From a checkpoint of a small transformer trained on Wikipedia.
Size: 22 layers, 2 heads of 64, MLP 640 SiLU, vocabulary 2048, 6.97M parameters.
Architecture: rotary positions, no biases in attention or MLP, untied embeddings.
Each number is 128 + 32 x the weight over its row's rms, rounded and kept within 0 to 255. Layers, rows and columns count from 0. The size above them is the row's rms in percent of the matrix's.

# layer 9 MLP down, 160x640, rms 0.21, rows 151-159, columns 448-511
size [ 98  93 101 108 104 100 104  99 100]
[[104 119  81 152 131 121 143 120  70 128 200 127 151 114 119 113  90  61 134 128 116  87 200 110 135 166 168 108 115 159  80 134  56 160  92  34 155 141 148 171 157 144  64 140 138 125 189 152  96 116  98  99 110 149  70 103 141 117 139 108  69 157 104 153]
 [121 111 136 134  85 126 160 145 133  40 126 107  87 103 131 147 108 127  88  90 104 123 130 179 147 141  80 128 106 159 160 144 109 121 100  76 151 118  72 112 130 180 152 121 153 142 109 137 127 115 112 103 142 135 140 127 127 185  56 140 186  97  84 214]
 [161  85 108 112 107 123 143 152 150  85 156 110 114 105 152 144 144 117  77 165 177 130 126 112  95 149 106 124 100 142 114 125 120  82 108 155 143 107 101 158 126 147 161 115 117 172  89 135 197 154 105 143 189 122 122  80  77 130 130 189  89 101 111 155]
 [137 139 105 118 191 118 100 141 115 141  98 101 107  95 180 128 138 201 127 151 146  65 131 141 124 128 147 154 128  99 177  95 178 149 134 119 133 165 124 167 144 121 109 115  85 112 116 118 107 135  43 107 189 125 140 140 129  80 164 105 125 100 112 129]
 [149 122 163 167 191 149 141  87 162 134 141 156 137 129 143 100 127 118 135 107 177 123 182 151 124 150  98 118 121 114 152  81 151  75 129 131 159 127 153 106 104 105  64 122 124 156 178 174 114 115 252 107 109 104 147  94 127 116 144 134 122 126 128 130]
 [162  90  65 110 148 123 130  77  82 122 132 106  85  71 124 117 118 168  60 164 120  99 142 124 189 138  63 134 131 157 103 153  96  96 127 188  98 142  69 135  83  60 115 122  69 103  84 143 102 111 134 105 146 113  90 132 134 160  89 157  76  99 188 139]
 [123 116  97 121 111  51  94 128 152  99  87 120 186 126 100  82 124 123 156 138 103 222 131 160 121 197 175 167 109  95 170 159 150 138 186 168 141 124  99 139 139 143 132 157 132 137 104 127 130 117 130 102 137 181 114  84 132 105 154  91 141 137 117 102]
 [105 145  70 138 188 101 104 145 111 142 136 164 166 112 102 144 146 149  49 131 100 159  75  49 110 154  58 158 110 127 160 110 106 158 132  71 143 122 134 151 116 160 143 129 148 131 149  89 144 128 182 148 131 122 109 161 132 142 120  84 110 167 171 155]
 [ 98 136 131 140 156 163 134 133 103 154  93  92  53 139 132 138 160 141  66 129  71  91 125 128  94 178 149 145  74 213  57 110 119 128 205 137 134 155 146 180  99 145  68 138 112 101 199 169 123 124 102 190 223 122 141 102 136 119 151 164 134 153 120 161]]